{"n_layer": 15, "d_model": 192, "n_head": 9, "n_kv_head": 9, "head_dim": 32, "d_mlp": 512, "vocab_size": 4096, "activation": "swiglu", "norm": "rmsnorm", "norm_place": "pre", "norm_eps": 1e-06, "positions": "rope", "rope_base": 1000000.0, "rope_fraction": 1.0, "qk_norm": false, "attn_scale": 0.177, "bias": "all", "tie_embeddings": false, "parallel_block": false, "init": "uniform", "init_std_qkv": 0.0478, "init_std_o": 0.00713, "init_std_up": 0.0478, "init_std_down": 0.00535, "optimizer": "ademamix", "lr": 0.000379, "beta1": 0.9, "weight_decay": 0.82, "lr_head": 0.00524, "grad_clip": 2.0, "warmup_steps": 249, "schedule": "cos", "final_lr_fraction": 0.0, "batch_tokens": [16384, 32768, 65536], "seq_len": 512, "doc_mask": true, "train_tokens": 205500000, "steps": 5667, "dataset": "wikipedia_en"}
Each number is 128 + 32 x the weight over its row's rms, rounded and kept within 0 to 255. Layers, rows and columns count from 0. Numbers have three digits each. The size before them is the row's rms in percent of the matrix's.

# o: layer 12 attention output (transposed), 288x192, rms 0.0322, rows 225-255, columns 96-191
# v: layer 12 attention value, 288x192, rms 0.0426, rows 226-255, columns 96-191
# q: layer 12 attention query, 288x192, rms 0.0506, rows 256-257, columns 96-191
# k: layer 12 attention key, 288x192, rms 0.0488, rows 256, columns 96-191
o225 118:135130065147119094139179094186085151222157119113172152123138125172062123145170150159122062148072147060111136155145144132101063175125106136145110176132081097167129116118111152168153119131172108138140145163176103213138126071079137103077156181100157168100158163158160100105089122122100101104
v226 093:165133180181170141107098180164124115161114091142121137081110117135156117121155128155173096176106173105096123151105143058191124151151130139168114167096218103111069141100153095161149083064068122106119111120119082150122127136190103086123139203130102150140155065108198102106132162153122152126
o226 094:077108138142080169107155145160156170092198136133160141165157136110081108136141152122101120074125095095158197104149103150156104107113119116109123093064115195107217110120108158114114162195192069099113081128132111119122181175149072138081123082153126119132079177161050158136209163103166120105
v227 103:125209188134161172176117099146148131103121152146058096114170116078106133166140112088098095102115092163106172103136090180161124127154103147138141120115208117187088145178099146143108138167155095089163103110057128158142108089092102105145121082129138108124146119156106168100134096145142162110
o227 108:129072123123139144166129127123068118153201108143174114152056081153107139130145118157124158153092133129128114153087141084119174082135095049162148144164116111058147088058120078165111098116081153164179096163147148113149122138176152143180141116124138124117091125135084146131150164092118124158
v228 114:138100098150103114116127100101126115076085116116164082183088134081082198172121081096110129151121082129136126091143164176132135131154101092126203172111157112146115086161165095153135097085188153183123176113162116165105083092077073107104170128166127101086139170150096100189110130120132125185
o228 127:171159186116151138157174127138132102238091147162126144113148097135184089131113109159182118137158121159121113102138147114118141162082164064112093106155133165105119161121150110080130149099113119063113126117092126089133116140148191138104135136138143141158131131161104128111101122148118167099
v229 109:132130134189086130114168052165125159142150090136119121064173095075149167182134134158078150119106154100120084118149138138084168143179162116160040113124178102193111143058130105100109137088108129174075135119144118105061162107119194114111124095145154123113139142114111155083113104175093095147
o229 114:076097123130119120191105176064122103113068135143114128165128200129169139073106143113178165105154119163114190136081122104163134144095089163079179142126132222123153101147125144150156051127045133130176157156103115127125087186079095076119170154116153135158138113117115038068083106134091158123
v230 121:106168127125119193153127081108170170104130164134139153158114152114107091154148099147094141115130139150126121160167118139119057159149111141087132103091088162143141111168123156135144113111173156186143104101178124142050097140078101090157095102139149130179107205138145108144081102172105130186
o230 126:119143124157151129127087097071124107167092098082109124124144135169143114074129092125132138119092130200118141132090126132120187101130136131129097165169169100112114146120142070151101080160053134089079163119097152084159148110132121173133127166139108117131131077076148115112084093132083142101
v231 099:170051116061192139135183177130124105092145122123116185154148133140080151122106066106120126116139146134095079137095100120150157172130151114113146106126071159118178087123120143133051063157085147107096110159179150112114107168135203103098120165146141096136083171135111044118104094149082141162
o231 104:095210158132098120095090123134163159100125163078137120112141109120134122145102125114125115135162122095151134174171187086072138118147129185115131123130127093142137135112111123116144153150207139139121082105129173100101137087123113123129114143147091144088151093102190145139121131094119095113
v232 111:155069058129168104172135138127094143059125144135112093073093080105138113111138166208060173141133082171172182108130121129148182103091127121194123077157150113153088104100122110166112126131102081142141128138102108129153178127118101157086176134137099118116164150142114093167110168136098059149
o232 114:105132198086138170121143181131154144095138132110168146164089116136109135122084137067186064112121169104138065148139124067123121173166129164112122096131079128150153149147111128071166117135146086124138103131100086155109097122130130144066118081093145137087082109096155128101136124118119165128
v233 104:096053073126097093133142148130098094144098107107124156125111157120121158115178167151115076162192091155120132093161175122120145124106176156128222095140131092124139071068132138159141148121171121151160138083197169156138129141089138150147187117077141088114125143093042197137077156122139094122
o233 112:125126174060160154092152075151152149040137104139119111128135100095160153165109112129141119083144113123143094125103115134115111179133121108130068107148117139138066139183107172067074141117141138066085088137081095124089091082166122112141148076142138134086161086027135124120125133143127177195
v234 100:139162124066141120140141085155126079117076113133071139126158090156107138172125156127111122174127116098113149148135145160109137176149132164095155155152096124142122084201115098140168115103141102076166141135122131143113085137122096179157149152117127126101132097118133130196155136070085160114
o234 105:188130177118174162094187176132107166163161180171164150128102084114160100169098128133138133163147088150153124113087127122085099126129128087139116112137128097112081109083172175123106116108188157117120145136159127090124093095176197164169131087141143145143106128149127133098138159104172151135
v235 094:116127166151113125103158146097070106162163114158096120092203147145095199128137166092121105094152045128147119089138134134106178112097097151100160149081139145167157166164132107166143121115125127109143122146126172154142167119107114174139089159141172118165114139126094121092142129141184166132
o235 095:171138164091115174136140142120105138119100150116115167158133082109136097125156113161151063098122140149183178202107085072169079193166171172119116073155138146050068160132150099142149061126174105097124084151141097120109087150172061112104177095120100123115105124171161105064138127117084121113
v236 102:106067113158128109100106149090156124121126085131122153130161147156085096113109143131179084197123072132136159119077125125101067123049099081150170141061097112110217112164144134176092097111089121035126140134103079105131161124137137132143156142126196066144115088168187158168103083161146130114
o236 103:182180157090115147113086102154154057072121143102140120148124131094138152180142107146078101136087136082132158148107092102146173119180134219080152102169150123048084162100150132111134117080184131128158074143113147091108081132134171141203126087190093114115065134128059134079158121048177136151
v237 099:070184168110114143120142125150125178180067075094135099073118119115107102128118115152105095148139166137190177126090148169136081115128126122189053169078141084173175188063083092137096130099071170077158169196156130156192118112047154088141127115157129118152133111140113128125100086129191092126
o237 093:123102085116113182154105112145109119063112161101157082143115149092121125174088145137097115153104140125127160158058128115182170159142133117122221156067148139112127148129153154128157097126140124102113082142133170081103132094197120124120161117114149090126081171135048099088184094135119136142
v238 108:170131128105134136128103198039099139138144118110144166148107122180126192104114079102127089197156153122045159130142186203115140117153108124145135118145148168086152154077148111078104096081117130146171183109155108186147045153117104160103105140132069161195153121130078118103127164104151129152
o238 107:091149127139088158119096099221204168126164113144141098134147169112132114160072106121120196112170111157163063090171116105129135140123184118159083107084116138152127150168122097132093149188110163083130099065121151089081180094176159116114075152138146122087197103090149164200103101154132088109
v239 113:126186108130100046155106139088169121145067132137128056180048134112103098128117102114120125169117119139104117106143161149130146102089080142140167119124107141097118177114104171182104156073185152160064173066111123143165094142090086169132133142170099185161075084145085150153146126088096141118
o239 119:092119172089118203137082145116122162170189121177096141080166150151158083157118129135134138155140100149109079108117141123146109129194161069187139075117096145115096141116144180048119172154131114145182154125117096093107164159169185151077094126133089136130178183112090137121104146135204139136
v240 106:169136154127183149168138175103172075115133079092159134103164086206119117160126130102097071147118113131127164130144125134142176111129162110182202079149061140104174068148054139153136148146091043059125116140156168118118136131101084152151144137119124158131177112122116153182127094124111139119
o240 115:188162121126170134079144131141110161146092166124133116164074082122143109135132176132139149143135132094140133090105120145111139104121117142124117142159175097126127132103150093109156163097210099167132156124152146106148067118139165140155125095132156133083090108086158132106171160081200147128
v241 101:116086140148107148135074161128082149192093134099135098133159098136130124173105110120179153155121146128164180140092158127066097140055101125130115111106170077147147178094131066167088158069124158172188151101174093136110140166136115093153123120077181084139167050118151176118098116094157127115
o241 104:127087165172137168150123108093111123034130120148091184109085185046126117114075145116156143075110111081139110149087101117152127169145091110094140085131110218113125189136112176126139129112091120084088091162092124119115111096162131122135172089186101111170091149106073103113170106143163132163
v242 107:143111092126220161138103168072118098122082147158167173108082145134089116085115082113177067090151125172157141135106077131196138167140131164125181125116127118178206117104144090119115110122134102145129121126079128094116145180087150135142143183164166106140073189129066158163186116133153111115
o242 113:100142123108130149076093114146177141086149087106091107148152117093115138210179118097086114145105125083096065131137142103135189118140158161161117124163127084074158133136091128100125180153129118080145082160164137171122104091143106153161074044051106116103137133160109138122103144086163116156
v243 101:088170143120182132128142080097152152155154136118134196166164118148166130077114112128177118098086114110153152131123108162157091095152101084111138090064141048149133154162088197168159089153143195167177084130108170141105186165141143149130144104133099110144145134157139187096102126124163159142
o243 101:116077108170141102134112092139140096142128109115149030175127135120059164126173093159031152124100180177094078160122114155150173077127144110129122179159161107071130098082160089205135132136109110125166181161126140151110151132107100073165119139138096124125112112122080137172132096111076140183
v244 102:143184125150175133116156099144129159135147107083071149182168148177172093107130166126136116111135133174086120135125128147139110085166130106193090137153096117085095104166111100074138149225095105089091154155083124165096129091151132103109162089074150139053129131091147142089120126147151119130
o244 111:158091127145080072189187123169104119159107115159159099133110077144101147107141118133146120196123142101151191115139155151115116129108097113120086165125120107161157057106139081204203127097154145166137084099134116137194129175101147094072110171122112130140136102076106129145157098130101172090
v245 089:184144145121141118120198148135129124073124105071137117130123180078156172112102093146137099119115101112120126137148119114168112165145145105103151132169201188121077112140212144114075137120097150190103129107156127137157193170121132078134102122128107182117148112147106063095184186148108118123
o245 092:081125099145097174148124101075110138185142135138137171126139090133130096117158183111151141155116135129150167132138118118065138143116181149162115072115074145167138116121085224118147133114102110115099126134147105126142133096101130134110082168118089105121126152136153154075142124185131150124
v246 108:113104131149181119123121134104168093105121088110130110157155138147103095149166144120131079124061139117064069113163175114117092127135127047167099047170169085088148118132130148088147167108080125095118109094190127144113117089130076109124110081109154123138159178137157112172093132116171059110
o246 118:166143169105125093105133127106115152110077133148125052114091114119171176125099156099153207125158102044103193104105106148103174051101136126104174172131157130098170123154083114097112129144158155145068098118134127099136116191121153091167123145137172145119086098135081130146190159118137128145
v247 097:080103177125143186115112080160188176140139116153170184172166179149110104104126109139119102143123133185151129103120119169130141147177155098069104075105103119111185160071062100127130123115151138112107114149150053114057149163113116066122101092082081118135128117115152131130105150125187099131
o247 096:103129056111105071149110165079175134084127148077096083150132159141105124135118106140158164137130118144106115162116166177121169117139113152108149195176180140107143156115128131153101095102104124104139150158108178087133133141089122168150104152163145088143117122146048104172103143104121126143
v248 106:152069107143143169106145079124125155135136141147145129151114119152136056164097139110180094131071116153114164178070062134134139115149085134112139101094076127086186156140075119094116114187144166072112089109061110087121122173135093077159161117099168085118080066144158118062066139099143208094
o248 106:144129107117097084125100112165151094096146137144158129151111134130134156163145090186078118164093125104160123115129136191133147132140164140129151127162160102100125120086132101152155129086109092143215138198133182097141160136124140172179150130210112173097130151117106149191120175099102083181
v249 098:091116195186104129140119069081107107115139114134192064138149113107173090181138136138100111115129128151089167131159133116061102085158085082152185102088171151154111119208122101125118152133184138184151099091069122159110093095146129070113095123137221086167092058126104186100098142158126165079
o249 098:124182114162159166199161159111109130147105105186115167123099124153160118076143089159133092131113127137172119148117080143161113152101100083127155120172101163112146168076152060104132113089089054132156157166109098060185158205139121113151157127170038170134132166116122086117090160136116161143
v250 104:148090113145086102165168162100166129171122108145144125192096186101108150118178168158190091135174162163118128163112118074176114113164164167170104183087164183149170160125146076130162116196088152142134101142112144123103152132158179175156102104109140125123089140099152093165071100135093107124
o250 106:104190140122117101119086166152111138088146126063143130045145127128099130101148126104106075122135151134119115139139154110139089153133101136140112140157129099182133159143093169080053091153118137143116149110159103128110113069131094113159146129096083094109127121118120134130169112127126123136
v251 108:122110163209091163104100143148047061127192141164107112163161138136162140149131129134124155098130095174184070155093125096143145168095089112126139195158149112167081106140183165097115087156149151171165128094154129098107118158114147155155151187142091145153142153138172106117123143165145140155
o251 102:152127140124130112113158098143152171128119154119106093091164086082155181128137124152121080084160122129178161125149112120100113182122153160080144072123127167071134095151117130176134153118112049060166138135143112158167119117097149128157116123152162110085098133224136146111105178145079123092
v252 107:128071101103085124095196066103116080163126114143137115180106086149103167132124083179129109123176200130135157098139096066140105154172172177114130165102151130120088122158124097050144119144130126153163114126156156094138172140151164111120092168138153107156062162118099183111126109145137160102
o252 107:108152078161081079142075160133128097092121108104118144103171156092172169182172140141170072089123092146105098134112185132125116176128110120180091150168162133138108099133108103119136122134121121136142124169166110150102113085121166108226146086107091140110132118127150095159072136132104125152
v253 098:160148188085072148100151048081088153066156134115145076109124118083146143174155099127102129198100143117181141146140172150071140085131134132154098156131144077105121095149097133122136152181157176071120090106137189106160142114081138121132145095074178097154136108136102128132161119129091125099
o253 104:172126081130159159127177130110115135176113138174152186127034133155151072102120131160102162114091091156106160102074086112155101109166132083119178155142104172150087120109169098142149091043103072117144153138094116129135121170131131147132205166126126134130122164138141078092139121153103164120
v254 104:140103083097176112137168137111236174070138141116141168129130080136143144088068158095129123155098108130160105097136107129176140125165127105157174074128055088155138144159120090127132095101109103149104138115081148117131111082086068145120154142106070103140111163106153160165127179090159169199
o254 102:148110161129134122146127127136119144177102149114112089176119141172063130158111144133126178147154146139080096114131121164125153078088165180141069182137213091101117138101135115168144166121156133106145186146131143104112134121132117179087150142122133160138189074080112105149130106132096110061
v255 104:131131118136097184124136091130162142123197156146123142103135162157110129156104172153122096090077129151141120134102119117123082071139121084174109081096109068099138095103151109139095110177136103099075115161113092114058098107107157072132101115092181121155198062125124088101118101130182078137
o255 112:172114116191144098189169156114102124148048121129120101131111102120106097102121131151123129160142124098164194107085093164077169134117143153028173183117148168082146195153100070179171063066098124147155109105159130148162109208134097145106166157184110144099064141078122072148144136108118140083
q256 091:100111092140081184116089111195129168112114125116169118094174071160125167150109119108135122170168184098130107117153056114123095119140120096082113126117137152070179109127132106139132176141135191080112089103113133161143109117049091110132070108157098078102171073150158158082085113142107139105
k256 094:153131095127131115138151117176158106110127146102086153132066128151130181104103156141141178161089069112119115151141112149120136075122097102204150127156102118131221182121188165105099107089117123153139073108128108187082177136115178116084141091166136129142084111092171131146132098125180132153
q257 088:152160123094151125074100147092125168149125165206140134097061153148121099130107134125153187113107126171078194114124097129120102079128137161171199117157120111140150170101126100152132116147121152074155134171123105151150151101134117148121124098083166113147111089164155110161110056140110112152